Weights of a small transformer language model: RMSNorm before each block, learned positions.
Each number is 128 + 24 x the weight over its row's rms, rounded and kept within 0 to 255. Layers, rows and columns count from 0. Numbers have three digits each. The size before them is the row's rms in percent of the matrix's.

# layer 2 MLP down (transposed), 768x384, rms 0.0646, rows 417-557, columns 96-143
119:093110131120123147134154154137128134164145133157133133119141151138138133159159122147149120147129121109140120154090151135145107126144142151154135
097:112135115136077137152145142120128126168145131119149119141124144139135111094117130092158133094136113154141131182071147080129138129129140135139134
105:126152135161106111176169114149143170167151138139184145156102097117155104127140091118150166170120121141110142152112178127119143124148121106144148
103:120179139128100174150114096132146137131167138115123126169146149110109115130109157111126140112107105146125182082113126138120111075125127164130140
088:136121096127120157133090118133149147134128108118101109179104132100121154121169141130171150130075154140103163146125083101152127152126111134153139
117:093088102141122099113142140169101104151109125119148118133161143146131126161119111127147129136155159192132096083116148152181104149086163104091160
138:124101109160106118093138131122135102141123143075130128104128161118131126121093123134130140136132106103156080147136094114107133074159134103110140
092:127133154099111085172077133122082135137139113108143109105140165147151136120120114151144132141096118091127143178100124159131138106151161103127113
100:145079098105134109146129094085091132143143130118126142154099098117125153098143165103126121132129110138161138171150144107083073129120157102099096
111:138097145114118136092097119155137138107142112141116067088110089103159122151149106117125119119127140170129131135112108185162154152130189172131132
111:094156117138163128131132138117165178141140091117163116147120159151124155127118110084100094092152088102114111176121137097109129129129133124155159
093:149136104099093157113155151179160111105114106129145145110156104171109125130128101127098143122150124139114113166120098149149128106120137124143127
096:121132132115158118126107156146117093100149188154153177113160117118108119157141147147155110077141074130163156074081113104155121118102140142083152
096:140131125136077168174146152136135163125153126128116111131162124110149109166108176118089117149163120058097140119176096118173170119138105128145117
108:122130095139033137103121141130137117114085131136130099126122140125107126129108146116156092152126143079170124134150172141093119165105148174151097
095:114170166137150142118159137134077133160148098112112164161120124107152121102075169145127138140147117107116131134160111121162130165132142085160149
111:130127111135129106118110151109171185135186102143120122126120150153154124151096124093147113102170124148103132143117076133111129135126101127120099
096:141148132152120134142097142143138109137141161171141149136090138102114153097132163121143102147144141128150130129122082141087104083136140157099151
113:180111131118128134128138106111132103141148130129103143124142104132111113085145123106144137081082162105178139113106129140143126113137162169166095
107:134119131109102094130118126144149176138123120168156127123111129113147161111118142094133120108127136139145107139140105128127115119111123101137126
072:149119117119111134131139090141094136148120085181149071123163127077138099164159132110122127134134124141122152155092110145096152161088137099107090
092:149117143110144143101131086182168123147147120119155061113098115143164145115087099106118089117141165176111146140119142097162147190123152145153101
085:115101162147157142084141131122161118095135104111089083119126107120145120133150150138119170157128116159117143098138157142123158127156089086099140
094:116126120079102136139142143101165100147158124192176113162170156078117143151129157095124130090143118123133163131173120145099113112122177141108123
090:133127139115126110089134155140059118122108132116157135142131152127073134140129141137133149111154138155140139116101144079137094157138097125121140
094:127091154096113151073157169104142108148101136140138157104169137119134113100126129067086159134103167139128117126123102148106117147105125147113092
098:131108134153142111135133121133154135126118113127108182098207136152105119095121103161137103115108119094117119093140099210093176129096096090156147
096:144148158129161135105097126147119121122120140108106117142123103126099111104132103155135146123098141132130162103116094144110105116115154147104135
117:112093140145143093104147160122126134146105126126108144099098105122092132119168069135118105114110134069130139149129147166119111146083108138107151
104:135162104112149096137130108084168113158130124142110125163167133102163130129107144131131133102136117158087096133140134121132130194086110124089107
101:143077139131141127123103157137093158088173145139164119143131141124145118129099153088114154134080120174130109143142141094146150122149141091146124
085:122137114109176145087163122153140140108176113118170143138101130189138117116115106142150112084143116138114110161140099118149082137121136153092141
065:127151114136071090103150138089147140160107118109133144138134119128135120148094110134113124122155087125120094150140090143119138135165125127110091
105:113146116146162139115143139070090125152106119135135168111092157110116108088159160143110124129101166100111172083118143113129134127157123127116108
100:164099122120116094091161164076091113122149107157141146119170158167126134154102151144123138120141107139125146132136123167120168133134121117139142
091:173100142103117126120092116119140100141185136102133115141135167118097147125115061184116120144123128149144101103134112137113092182136140164115092
095:121184145134126117150122127127131124137104158154100139112128095121142106140119123110171094092141133107080141134102065136101096132157121172090126
109:141175112120108141140132145136117119107137092146137147126155096115160116118096131127154134112101140136098138078138122139156114106129190121128134
110:133153131132143162173144178142161119140122148101128132147159109133117092147133123111134147118125117126116104132119159153163147151160169123126141
108:110146109072154133140137103119111156132132134129195130123089155123104123121090086124163080142141133116134153158125157098143122152130146143147090
073:138111108183118134128080082117118103136119171109097098095175148143114100155152163141129145130095131148132122136127108120129118090163135114123094
085:116153144135115111150132108145144181088093089110163110134133138110143173099120133134123107155107138068087140120149142092148116134142120131156074
104:178142134124149098133148125165094088080142143134121108139110122138115131169164103093143122103134132145117126095151107119124137100167139138127144
096:106105154108110131091127126101086149097118128096123104131088120120106160127138134128124143132165154139115092128126147110105137147173155103091114
097:095119118128146142142115114140134115090115083093142111098131101078130159100128140140136146115137113166138127083121137080124187136114170121103122
096:157119114120113102137170153110133142129145138137132129126140122113104106078125128145094113097149103151160162112164118131135139128156113157131082
098:117158125147122105174129110174113092142131136149114134086140142128107122113131144143136108067090145139109128155100112083108106102107122160125158
114:148163137110145108178136113142114167136124120148125150159132143113149123130145137126089110106132154143070104146125175128101140148131094109113129
120:112150127131121124142122105128095152120139125187109169106169130141082089109150108123109126117149152117080152121129157086114097155137088143128132
097:117131164149129124103098128145131093128149134112074151122153152122092113157160128141130132164101091150157149133120145136144123132171142131125112
095:146122128107127120113092108120152115144151135114148141096090104120088148112075083109154118109104144147110110118092137123143102074103122122143103
091:116138183136129125145093152101120175159093091175136115123121116102096159149085151176124104176138110133140141119129102126108132087116126122113129
102:136138085174128123151098140157142107091139162158132124083077130105140102092144115131105111143136128090124137124112127111142127139111108169133103
092:103125127118153110127151119114148148112132144128090154094103120097134115114134098151133139145112112178083144143148166123156140134104187129134134
085:127128122121122098114148153132153135172108172170144131126144072101164147156125106127128113181176086179156149114094116120129125137143122127107097
105:158092137099133088116176095102141125145122136102133166122158107162133115091125146171125122125094225140119158114149101106094129128067132171109118
099:138154163124136122129156122071178102108126169138135120119125137130102119137150113161103171128088117104132161125162132124154132110168100087160102
099:126124106167114124132122143110126113117127137111097105141154158137176096110099116116101145135145104143168127151093143110118132152159080112150173
089:106104108109107126101181120107149144139117110119175142126139118113098139140105176106146139127132161169127168132122134113121115148145164094094097
085:127136154126094140126121134097095129164102151129093111146143170113131125151112156094141130147134132139146110127130163132091132107130114147101145
105:122140106121118152101124103098116149146105136127124172087146105125138094145120106162116138169117136145113136128130131123157110102172145105122084
100:105123088081130128138118143101122108177086156123111097120119139121116121097129174138108105113137145142139141081131136139129133103136097133159118
102:120084129118106106117132126170104120100097123128108106135148093109148117097115126125126162136110091155124110121134134113089163158153134104147147
100:129137129138109138133094169132168147128154108115138136107153135134101095094106115130149110150116152153134103103101191154154149133142154167130139
105:127137131086124143135119152081139130064140129099119144128142092095124186108116147114130163154144126101143122115115099086132114135142129113137172
106:118132099133133110131123144154109131094153143138135111128208126144114148135131154127105140108125106116097112095161171094099126117078108102112090
095:104088138146098157111130123100122111122097080137118152094117142093133159122124122171134094086123124121163169129125096111127106163092138139124175
094:126113122072128111135100158127123161118157123087147113089113106110155118136153151124119146154138154131109139137129143162118125148139071076122116
138:122117089114119135150106144091107133107127155158121113138133180119178133120093147090159054123129168097106131165137164109114118109126157121122124
108:117131131153131127160083103114121155142093163120138125146136147138131165117142149140154097156141118093113121134147147128123148099112154122103119
099:088146168100098164196124120165134145119142127090113130115108116125117124127140135171146141091132107143152119117098153121141083182161128163157086
092:149128111072085119133149085131137069147122191118164142092119125157126189161121141133145150106158095103108099205135133124112096091147102098140147
090:135094186132111178152110165140120130091117130123126176107110157095108140117147099104098124108120086129163142102117119134104133097126132119113110
097:128113112161170135135132115125133137123137148078163176133118131095139114139135089152115115132107160135155148142119087147121110123115091162122132
113:150133098136134092156118132114150144079119108143168114110129104188132123124105146133097123093136126123096162113143145099131118135100131127134172
100:123162143120120164128136134147080131149107136128158159167140135159152097124169118167125141143117111114144130111131123144185142101118163124167122
110:099138186118183061117116092113167103137137111130095078089134116122086160134163086129148112113116162114151162107137133131139132084136092088142096
109:110118110088112177140085137137150124137112132109112106100107134136137119055152120140125126127110130155128123148176135090151113110122148165118093
105:130121110087125135110086124144198134149101093108159147107092109105137124121152103129145129133149099140114152106118168131133105144110104090105184
092:071137097135091138143116177123118128111085114107125095138152111110139117113132121090143091160120058097129143156132119116138144106143133128142104
106:142132131150101124158117114177088108139118114103118156120127140090140067120099087127155120182125152140122113108125139146119113133141144130126105
095:133159122122146131131199137125154141157141098095140156149147102153096116143128087149088117136098125125133105099183108140167126099138147130085133
094:133114141137120128095119123171131151131134097140128107118115092096157086165146133112132147127114162163125128154071144127124126174123197141106113
102:131131097123123124090117117091141110119127126165128079120100172120108125151060139138128128073150133138147148129140137118132130143139101171122130
110:144099146146094182135120118140114127163128131165074111098143122134098114106121131155136120135153119155126155087108131114118114130173092091143128
086:140133112118155103122107113126071119120063129127119114159117118119136117096144125127170160140111083149134138101127176139124115144129133150123140
104:143136157112140108179130090123115124137127170128103109106096103138103135194145112123142130139149097151143138118106142139178115129156096126156141
099:125173120088090146126110146131137138133143124115129169105123149146174148090084173121144104151101178159122112125120141086153123166126095139129067
102:119121118144114103080111120148137108120133134098125148085142136081093119111100103145102149148110129064160105186060102157114127092115106146114124
107:081123171121122124109134113125122107093120114095159161118136197171152136187144120121179130117137142133139103113111097103164110110157127133138119
108:126076135158150154124113159116080136150103128109110112142139118129112116122121125125138130155145109164145109106169159155136119127134124119106116
089:161134092101114129136135107154120173125126138140132168149123085097102173121131132132113127135126143113097176130108143070174150132108163131141146
100:127128132086094128131132156115172145142095140139151131137179118144131143144113134124141124109150112140154099136160090137099097062092104116151116
098:136131095141106167111118121109174126129117103087100143146112137128087164138078123127125119137143101127078137096167082118125120137105115081107173
122:124167140192104116136133146077172145148122120106130149131155115139142134134109115151172114168128106153187133140152125116122132091122092114110110
100:089147123176113145125097169126155136125099135166096096133125133124121090118153146111135118166116117126071135158139128091150173098123092097134151
099:093138185128139119136139118110132142111123132138123142141120142103139114098133153120143124125098109099097148152161084167071112115127136126153135
066:132112100089117140112137175126129162151150124155150141194132106139133090141173143079106143117141171154162159141127114149108160148120119120098133
077:119117130206180139086103134152149119120108123112117103119133158128106123080107122142131133137125154086133072156158169137112107130116094128136155
113:134132125117127113107134131091137153172105144098117123129081121079176134095111129134117156143092156127124144132108130114085156119099142138140156
094:122161107126123132176143129079106112110106156138103122091162151165131155114134111109156158112086130153121177102126110118167141147136115087114176
107:165135101127052103123155117136127112139072141142123130124064121096127143079140141132112132127100127114145124072126156142131101113136103109128177
101:100138108127131089146122138105130151124096151166151123099141113108136138077152131136132126101108108135134169145139163120106119108112138095120094
090:135112139168106169133098124124103110123136132138085114123164190090130142156117144132128135115123098110103111136144070162119140124166093122093130
089:142136120162123113115124118161127087098130122122112162150156122136118143166135122201149111160132109097123110137110085102143147142161140114117117
097:112125132111147167157133106133096073140119105185145136135118133128102144135124131130135160120128135084121153112140135131123147124077095156152140
111:126103096140141132119125110084136140101096120144099133123120106077134131101153169151162147111130090115113123106129129078125143143122142133108138
100:129131108093115116142125144124115120105082121174092139140142164136155158085135133099098136133119150193143173154127123102116129159129153129164134
103:111124122124134127112112180128133122107125176096167087160149087110153142157079156125086112141119124152122121153137137097125119138143152121117143
103:125124122094167145136075160106158153113139123122131121096153154130147110149172099124122120109202101142114134147112114175122157167142140155151150
111:169088133126108142107115149115102139134090172097120159135141154131127152152166142090136137115112067127131102107098143140137144165129110105121092
087:188124141135131116076129126105097154113135092121160113107128095120117169091106085118137136115126150130138154126136121132177104123126126139137149
106:155093142143087104140150126160121132127154115095101129109148106143193147116144119145153156125122124121126126152109117143145142111125104146111146
120:143127130142139143102134131161148147162108122121182100112100090123158136095191112189108135123128169124150091125099142148156068118082120161111153
108:135134170177083083112139150118148134118093143135136101110133164161169183131123146085147109185127126124145152155102162151125135090089148105137091
087:177096076111120144144152131130159129165098150202108140126149118110124087118130133104137136105145133159131127140087142148125122135168143139122136
146:156168106115130140143180106091169125125155111104102102133104140148126127153100164140138154138152134111110098125129098165119101154133122121150138
092:133153114123105062109101131161140171155088135167134156168138131156142190159102089107127125136150121157118152123118138075108123161158140095152125
103:161118129133144137122098084140101113138103118156111136092095102154126145162105164111142137102128132133098126130097126144131120134136140119139107
084:133106129120127106160132141125137168184072133146176117119172124099094116129123157176117135149117152140123175092102092107093131110117094122123126
129:128074113142095102152167113169144155140104146117123152112162132137120106107104115086125106206082086138117110168157124115157149161186140108155122
077:168106161098091151117086132101107104133153154098164142128158120124129093147191122080129106130120131156117144095121122113162122082144073113119142
105:165119120116170116130146149134135077136144156144112100095114109102171154122091066087159121099100086143102144102129096102111162079147118115152088
085:097139151097182138137138141115098139118152161134158158119132140133111121150106122108098131127110131131140129113119121149160148135114118146101113
125:123168095082114092109119144161143152155155119133131128142129084101103131136161119129135135087130132166115148154111160106110114143141118120111140
099:132118124097119131133152137173116132123118129175134134148168150113117115123117166102132127101108151127143113133128129127127115148150111160140123
125:155110091108121089167115149102125117167127122134095114106133162147133118133144155096134102119160062117128115170129099133116172111094100143115118
096:112129081132089127128132138129099101114120126114159111131132134104123155123125112136103118108098127105154131133123088099115153115131128115107062
077:121132100115124112129078164151126097101172124101107109157120110131163136123143188090113088092126131072161149093141102100129147085128135077118141
096:143143104144115129134157129172158154116124150128129115101115120139142116092136147104092148138132144144097166145124120122143144133094113112146103
101:140116146135109124088148110138149120144150098143165114131140109170154139169177078146119101151083144168124142124106155105112124127110099122096122
101:107109127129128146125088126143102150134125145120163108102109106195172130146102107142096145144154168153151102098098081128135140128182154155153110
127:157095119173118093116109113076149133133099147144123117109148127127144162129127088166120143139144120084130136123147132154098124148134116085125098
091:123083144119130093117145124115171147111165134148125142129132176166112163119134066112144120146136108113115159149094115128147140133112160110144118
103:122107157118077124162145112120141149157098146118114148122150115128115120126142121147161129160100114117147132124117085143129101121090144144154116
107:140101132131140156149104109149107121140144129167120121107127119126142101157141127096161173122134194120134120150129111135126088132105144161106106
094:104134145141126147113115098132102155116188120161148133141124097134132107145127134112155106128134116114180126141112129128074128193163150121163120
095:162123164161105165149138095131147171114126127142123130155115142086144136170137113186143140122126124135130105154147094157116110189136120134116146
067:161121124176134144145108097152099108125105133066113130177119109114124163145127121106104108146091087173116133099139152147150110109124124089135125
130:157115103156146141121111080155120133117139152155136105130122163081140123147143128140163187103092145117103128147096147132123127132142104124109159
105:158099117127131143119142163136109148146138123103162114091144173136145111165107130120157062114130086132151125143104109133116147191146135129145118
# layer 2 MLP up, 768x384, rms 0.0679, rows 418-558, columns 96-143
094:161128147139156136127098117158109140090114108135101173106164141149129139157148119132125109121130104121106136086165125156118121102115169122115107
097:131115143128145137101100074127142098081128114170119098132141145126126124130123156113121108127123177121155113108122116115148142101123146146156113
101:132108102141140127108118184157084132104106139167117109132126091087158147136154099142149084126124146134121103158109133093123123142143139117117148
083:126124155131133139128181112133113129126120149141141167097128141119129135125117127141100078134122116112140088134111183174124120115116169123117103
110:134093129130118154131157115122150117112115160137086134103071118100120123125095125140090115149102115097141145101090122132140123170165104154101141
148:121107174171107126123152151143087149147140148144113100093149124104084124171103136156154127140099139125124119133116114130133133106151129123115142
100:126123093131147151095190133118150123118127129155134134128106138098127136178148119109115108100164129158146143089113146110126134153120069116136113
102:111161173134112153090126176151131116114095153120096089139152147147151074129107076144099146124139155141122141116091157167150172150142124157158145
112:120133107138145182175144162099109141138134106143135186137173138187142134138128152138168168101134146140120121125115118120105092105133084085132112
091:151107132099145121103144080117119106149135147133134133116106109109143096110121147165123138113153130125166122081118100151127123164126135144087110
097:128104116156153092154119104091113117137125100118153105139119137104137120146085124155136122142107122114160093119179167112125113144147140112115122
099:120115110114157106127162108072177170182098088098100084110139129128167142114078141124095130181114160159099132175135125140083126126154091142155136
096:133140150146155104083104098121091103143139122146156128136119136129083122082120106111133125113089128159140117108060131135083122125107170134136145
105:147102113130184114146092102105117139124176119095127161132120095143135112107148115139126167071116129150084102087098122117160135085080114102121126
106:131095098129140094140140137094118154091130158166132130115132134175088144187177105131134102121103125127124132144167187115109116133124136157130124
097:154136123154190101124155112130111118113105126120133124114155106138143136154114161166115148138153156133132108153132106159144165176162107118063134
106:126126145111129145122129139122134121123146127120099102137165111133129128115103108142121153093094125136123127155159155081131119153127107088118098
122:085152147141140139110127137130117129132121140147132131127165169127171154178092127160106107141152119158114137122148158149123142160137127105115155
094:170125095145171135167142095126115104101132125091099133131147108157114131120145153160139171130115112102123170147095105137129159144126116120127161
068:115112125142145135153098119125156122135148112129098132132108136124156109119114144144091129119127122081098110126123132129111088109116091129124155
098:102107134139094114160111123111105136116139130164091170130141107097081099139176162106123133159081125099127135103119094144106128113116109120092095
086:152155099146116130161132114129083116143104160144151128121147133122119124157124123135091109109141119087122118200151127100137121122122169135166111
102:101155132139180117141120143144138165144059126109112169101102113163138086114151144146154107163125136114136116121091152142137139111166122146105094
092:141144147156129146146127088131182120137132098132095148115116120112150113146118117118117099139087115102139104107126114174146155096112167150132125
094:160110124140116098168133097130125098087119150151098089163101122112148147150115108201179076132135096115141115109141138106176123118142113096147147
088:092158129078149147082105136126124077095129155152151107165066096092162129122131135084095108129156151148152124142138127095183077113160183163138106
108:123105110123116129153171129134120168130124106152162116081135155129137145149127157109094098126137107125140109120088161088138102144147113134174144
105:125183084153102176143132119177132127118115135111148078154173139101157158090091162141134169154153144171137120134116131108123150125143138168160135
112:127116149139109097126124181124119132139120141139103135106078094137060147134124137100121122156098145076137165113122083116129118114209135110156121
104:125159134162157109145150105142169104155110132093092136109115120131129136152160120130130095107165127093115147127117119142099123133104112155081135
091:106142147114092116171148138084099138108089155143070109124167141073122164119169162122119143145121189135114116117110136143121192100133111141160122
072:115093129143204157192081148134112112142134113110088149122102142089146147098107126150136108138124139129119128131097146138115122127121150143132145
097:131091140097102112152126127188154099139145137146100147108111105089129167119164144120124135092166139096173098146127121133097083149102104085108147
104:098117151119154147166126092185182122099096114152161149138095079099116110097128109118138153173118172104138143135137143107149108147165138140139115
080:154123116115144133120093148136111164114146164174120119107139110105119093119108142133120134124107110088110096160163097092114141117155156150137119
094:112083101157119188111132133115115116128140129114145113136148147114126127154136145118152150150117151139169157138138200133174119143101146116162126
111:124075135119151135146109098158148115147130181113103094140083162115126125125165090116111140130147111133157122161109111121123138169129093137141151
105:114084123144120103118112160104061158105166129140116091137141154150112106182107139163188147125123118116097159122121109115138123099115130179081137
112:116136109100146203153145143117124083160089080133154140103138108107145133145129111136136135121143079123154127095088090125162128145155159105138107
081:131147144112130123156172143160134144138161086134165137127104149103137181119095106065130126111123158086109145127067142123114121167126119144133121
096:134112119091181114120102144097126103145197166185096127167115146159130126128133098108167120119164104177163120137151118125096140119142141119106112
106:076092128118103156096106135078105128149128170066120161168192135127094126142071146172158115097145108144142129136126133105141126123113101078148123
098:163126124124127111148108145183186113129158127132102123112139124136138099122106119107099132113113127123138115135125141137144110121097110124121137
106:155110133112106125144134128125147131173142187173090167152115136180129116156110118081134134137138142114103126116175091145131108119132093116159141
097:090163149131146133106097132138140108120129105118146121158097130161147124175133132106124129147131161117137099132122120108144125122091159119134199
096:130126099118136159128138117119101129087132132163125117154164098098122122137163139115140148167153142089164164056119126099159126149129143125150149
084:149148132153127146151110161130152118091108103125132132080141160146141133096082117118096159095130121086148136117130141115137133152133128167161163
101:138140148116146083097145135097149105108120094059151119139136089127170141133116144154130097155127122110192101126162135135157126089144142095130146
107:144110083100097084155172091143097130113106133159157113124116080131156165139122107126100127074124146119130077138126094123096119113115118115150129
095:108129145127099137147137154139133130088108109132115114159112155133159117127180155160112145128143131135142114126120139123087141162151141127087142
094:148090099121125137114158125144150095135141159105107136120149126156140101102175125091146146087127135131116125125146172119113123147116147110160130
096:113111152089111139139181128121133142157106106136124146137150136123086187161111142154177144147098165148127134151147149148080118096142129096120158
093:140139106141095129112086136154132132153137135142135128121151132156099133101112136101132122093151115126192132107082145131107109116156084128134113
095:137103099133129144175105112130100158089120103079102143069115171172088149100129160125145147111092136105105120122141138141132144111127143157131115
109:103155085119124174146096157145117133103119131164143118150078153125150145142132134123124164139154085168151105145105170136130130127180146118140147
107:122109107109138156123089139156125154160121105110128111134117139106145159109116149125138098124154134135084094124098095136084119156099127174103137
101:133140156071142127138154120140121162132181105109123149104123122105082165160148138126157122123093121106067122120165129156124090107100160148110102
095:126123163115145177110108142117132129157106138107077098108116133139157121101120072102136138131140094113139159122127083178107134114117108144164135
089:121126105126149131121144112137119118084159125165137137123105057125124128126139113185158130155112110116139130101105127122164092135125146127106088
098:120104126114135113175108139126166115136144109075160094134136169185117107132144122103158137072129139144114122097130120139133147148081097149101151
100:120109117135121139123119105101160121108131107137139133115131120143163085159130130135107149161132127125107130182156095121118106130105148132092145
105:125132127142125152140145137090111127170136120156160189163101176147129115164113110126157114105121124126124130096135113130178101083099122150121141
103:084111141112136120136184094162126111138120132152172155158100147103154141175164125114085166084136127105134112160141050090107139128113095113126108
105:130091110153107119136103129127089131168119122157155124151138194121155101159147122142124116124103113182121140119144182093144128124135142116158100
098:117108156131150111145096138100109146162090132134090142091184117137122111168108146151193126112147114132117181139096142136137114127141128078114165
102:173171092133157102096108147114143163113122163119090108127145103120096090108114169089111123188120140102124103150145123168132115138155145130139145
097:136130151139142138141134108136143123149112119182134157168159166129131140156126085133102121091122077111149148141138116076129146150125164154156156
110:066126175126148148122153129153122100166090147119131103128151114127103140128149117116129103168169146148131141174109120145127102105111148120153089
113:151108116186119138113139143142150108101160128132117110127157098103144089134141134097102139122135124107123120120126112130164113111127119137175136
106:124111110154145140089175173111141090155146121132138131145115124146125155102128106085095114149124156108102131110146112113137168083105116142091164
099:128113123166166139124103180126138158119136081128102133139117103140139084088153106146120130126092127178143142061126135162135151152126165120112110
102:112155104102137063137123127091129106178123148148158097143121092176189123132140163141136132140147138127108112152160120101106124134147139163122171
107:140123100089058089141130142115126066141165129173142133093118085117076156137138153137132144122169087121109145161135160116130130130113151109128140
096:094116123129108161122127152149123098187135172128104139148128174071128140115130107085163130141100132123136099152161125120108145113177131134119110
101:144122114154142143139154085121154142135152133133085136096126138102135146102113121072150122148114155123107124113110141105082112151116087141057157
114:134129103121079156126102177105099118082106152153160141149150129116110103192081119148135135148130124121126103126138097119097155108146133142112127
110:143119135128107107124137125145106169116106137160130116136151097107117143156137144118127110109089150106119116115082145128088133145136113138143181
100:117072146149126130120128141129120130078136152154083120142136106101097133156127084099123109153122143102125131154140132152087115156106137112110094
093:168154175133129136137159114136125098143134139136123165103121098142101135128111119125115161141146174131118145132127130158123117172131121129139138
099:108129121091154145158117113076186153108131086106102110152121151151140120130122151136098130132139134135165094110144128134163098143157123157136149
095:129088119135116139118066111137113150097140166179127119076125113089135117156123161122151137133131110158138142157074121112088140128117108139131108
100:121133137147158147145114170098118114160114142130127103109150159156110181094134117143158148110143083104117121134173162165139148090117139150148141
104:103129142137116135180137116183135113123169122083127157147162067104152149112182136143141141136120130119121091133111114122142122139115168114114099
114:143132127128156110145136142095109114103151113112171118142110138118158142147131157178164150103123129158107104147157127141138129127119150160131152
095:131122160157113179136167127159167140107152117100125120093152142136105139147133122114096113139123176106111154180119092118118126105101137129148124
104:157127109156106155115110111142096114143180071145135106120125156129153115107129131098175120172136153130129093136134124130117159173107093107132143
102:124085137166166100096158104118092154125116126130156104129133114127132098167141109100132158109133090124093139134146110144108134100084169098136207
097:169132139121111157131133132134148128126155115177090129090121107123154133134141129112083131098148125109126126115109165128139147159157138141156133
106:137123082127110148127098189113150120137158151140127098163152092073126113100096126114111133142128129124102124127143148116137135134131119106117108
105:111143153152078076086095084091124149118150140131153101161129134108142110154138128133193159132142154095154120086125135107116132122158101088129131
086:072133167150154129146132131113130100114078096115157113152116142170126089087123137123112149135146098138183098127159085183096118132090109154123135
100:153109095154139132144132109112123104118167114117111106105095130125110124122138145156123124138124126126071158163114176099152130169168140165141114
099:132106150145142126148138148129078143138142109176150115135143139155166089114137114122135156143110158155168114150112178120129122133124128162136096
108:160106113134132135116114087134130157150166103106132139098075127141106150099156143107123146119112136120125112099115108154142122181100105174104092
092:136113128079105099136159105183139128139165116096171127118120135135120164147146120148120140114148170123191117117118121153102098145132148173152107
097:166114077121144128128086135137120124147105156086149124098112102163122132173142124128121170127164186157161149108128183106159141125134120140160137
073:089155144136131159149143111153142053082080108108091118089140132132146143097114122157115122148114135128113117130120163146183100108146150162132142
088:128125109093100129181123134107116135094121136117157137117111114112160150150154148152114116111128102119114195098113097110138124135150159128113096
114:164131155101088127148124081166121113092157109150139120142168132137092112169127131189130137114114111170111116109173129120163093089166124155120103
108:142091117130144107083125131160146158148154134127117110131122141096100132135128136156103090145126142132147079149124158118133117135138123150156082
105:067095137129150127108117139094119145126124150113147112145176091128127105130136104154182129151153146123114117190157112098130166154114151158140080
088:125161129138102133119106134177097125108141129111127116126117083147105129129113120128140107159161146153097111175154129120106106137138154152122177
087:119170079133138082105132138105138154136129125125151166142152118140153128113127113150132142140122143139124092114128128139122108162137129160114120
099:127133124086140135154117103092111178162131114124155104073105138129124133086132120054070132086136146132124154106089164139110123127080093156161140
099:145106157150142113105130136106176149118182123094098163118159108086134100135089126104121132125127154145137086122089105119171081098140149107125128
111:102174163139140120087142145142137119141129124101118097167130153163132097118176096126108159097127119166161109147143102124111111146141119130129135
094:119095165161135119136111108127155145173164113079134130126102099141103121155128136137162122124151134102135081108113136139146119170141081135122131
096:106128123134117122135142109124125151140130132120087180101165144120114126150128146123140148129131158102168134150146116183126104109115146147128123
096:145141147127134083118157095107133090122145145129069153128135078110127135087103137075163116121095172100112123145159166110139101145085084133152137
129:079103141156085097126113105115132123096127161122111125108152124125118090133104118130130117111129148098131134091156084088149119083154136095121122
089:111108108092104137148134128162182115143084176141105110167125153101121099179153134119121165121118162122138105120110136103070139116137093123138100
102:089164102124181152133135124129145113141076148170160145137089153109117122160114133124078136137162138166161102105158104126092111157151163126148126
115:122152141140142133131125152098104091124161118115102136106108147078128118134096134109121115124102134113111143114107130138143149158127145139129123
114:126142079074128164156142115101108129108089131110133164135150086137098134154127117189115126104133125162100148126132125098137077135153119150108153
096:109102163126129126118115139131106083080152120065161103127125161158120145126143111149126148142146122127107116148150160125112089098116132111150111
133:107125109158135147134120125143130107151115110079089117163141105115126123160098167127187186142144143127124107112124100167135096106147154123167134
091:117103132154160185164159127100107063117149123110129061114151130099109101098142140134097137129138164105128109164129126141135116093101140154095142
095:161173136126115134142183159137162092098137111151071121137098107109116124117139100157142130158116096111130158131126096106073142154125123152131135
098:128104097114133152130141123135134076100152128122084149155087140134186128139134118142118139099139088103131104178188127138152126139139141122131115
119:143129122108135094100142119182121072145148107173114123126128146104128090145118096123126144165121182120138126107102151126136102167134103157162114
094:091152123152173129169155110145147117119069105121106123131101123135108142132071131182119161133172129081137108157152108115111137128102167123156106
111:103104123119123125123142081122140125139095109074132137140125121164069106149152142178110097149153168104138148141144157148159099140141136146113142
092:158144134189064113145145122122156140109130115085110072126134128125134142107162130153166135120123147141129124140126157123156098113138131107175125
122:115142084157126155100096103159158126146157113145099137105156108142092156126162121106154147149135159150149106107133122137112147180114123113122084
102:125122130143129120150090128103149146160089119082111125112133118132131158135133119154114144169105130148124125162111159131176122160160122131110151
112:081137102153104159089075142123140149091151164169155136126176109125140133131108125158159142111161106156104126130163138109143118124125139129150128
101:122140123136125097166139098121146129155153093164121111128121130173129123130111108149125144127150141136098134107111170105157125122134080121150169
071:138136117131135151164163127142081144161118115111072164115165162134142068173077052177159159129153104149147112120115079142130122138160124135120124
106:130117140112130097123182108146129107148133109118096109144098108069111139153122095140147075134151138085135100144108080133093139121127126120100130
107:113155140142130157138111100115108099149102160104102114104126129122130131102087136100159147087176144098142125149163128139115118138128148159112127
106:112106129128127098130152118145152067118133111136070169143128135028092118146133126109146115114115116090104130172177132114135099129100118113111120
109:123147114130126131087149127140159116126101127119160141129150150111166180183103101180132145155146075120141112137146115135119106125137102129112117
098:082167087117100146170134088124091096114064123116156092120104118116143126133132154134121140112122137117146100123146150118094109135123091157112135
101:131145096124167120112117134122142112089144142155140100159132149108166117169104124091112154090142144145121165123162151083138157093150126146113150
108:140129087111151124119182131130162132132119114118112145116126138114119139100094124165097119108136089140108115112106122126112159088152118109172131
095:150108079103155101126127138101166128130097117097141106116134174110131141107135104151112129123105150158097159086143124153182171073113084146117112
092:122109141128161139174121132084117130115116071095110110117124142181138109090138134067153158133137136145111115092107123112122150078112130091145150
083:108132146070105099124141173104138143125127135176151091102130146140146105146147135142143123123169152100164101159134120096086146112145101150093140
103:144112119137129116098132076126147132082192096147085114140164135143140105116150102143160146126104129128160126138146149126132119166153130102086109
105:121169112146119111119128135121131106136136147153083141164115093144123127118140126142103157109115095159091115116164099149133112089116131162095139
108:157132149142128139186145150123089131126102127137097142150130112113091134156088152156106152146125117171102162117144146133150104099130147119166096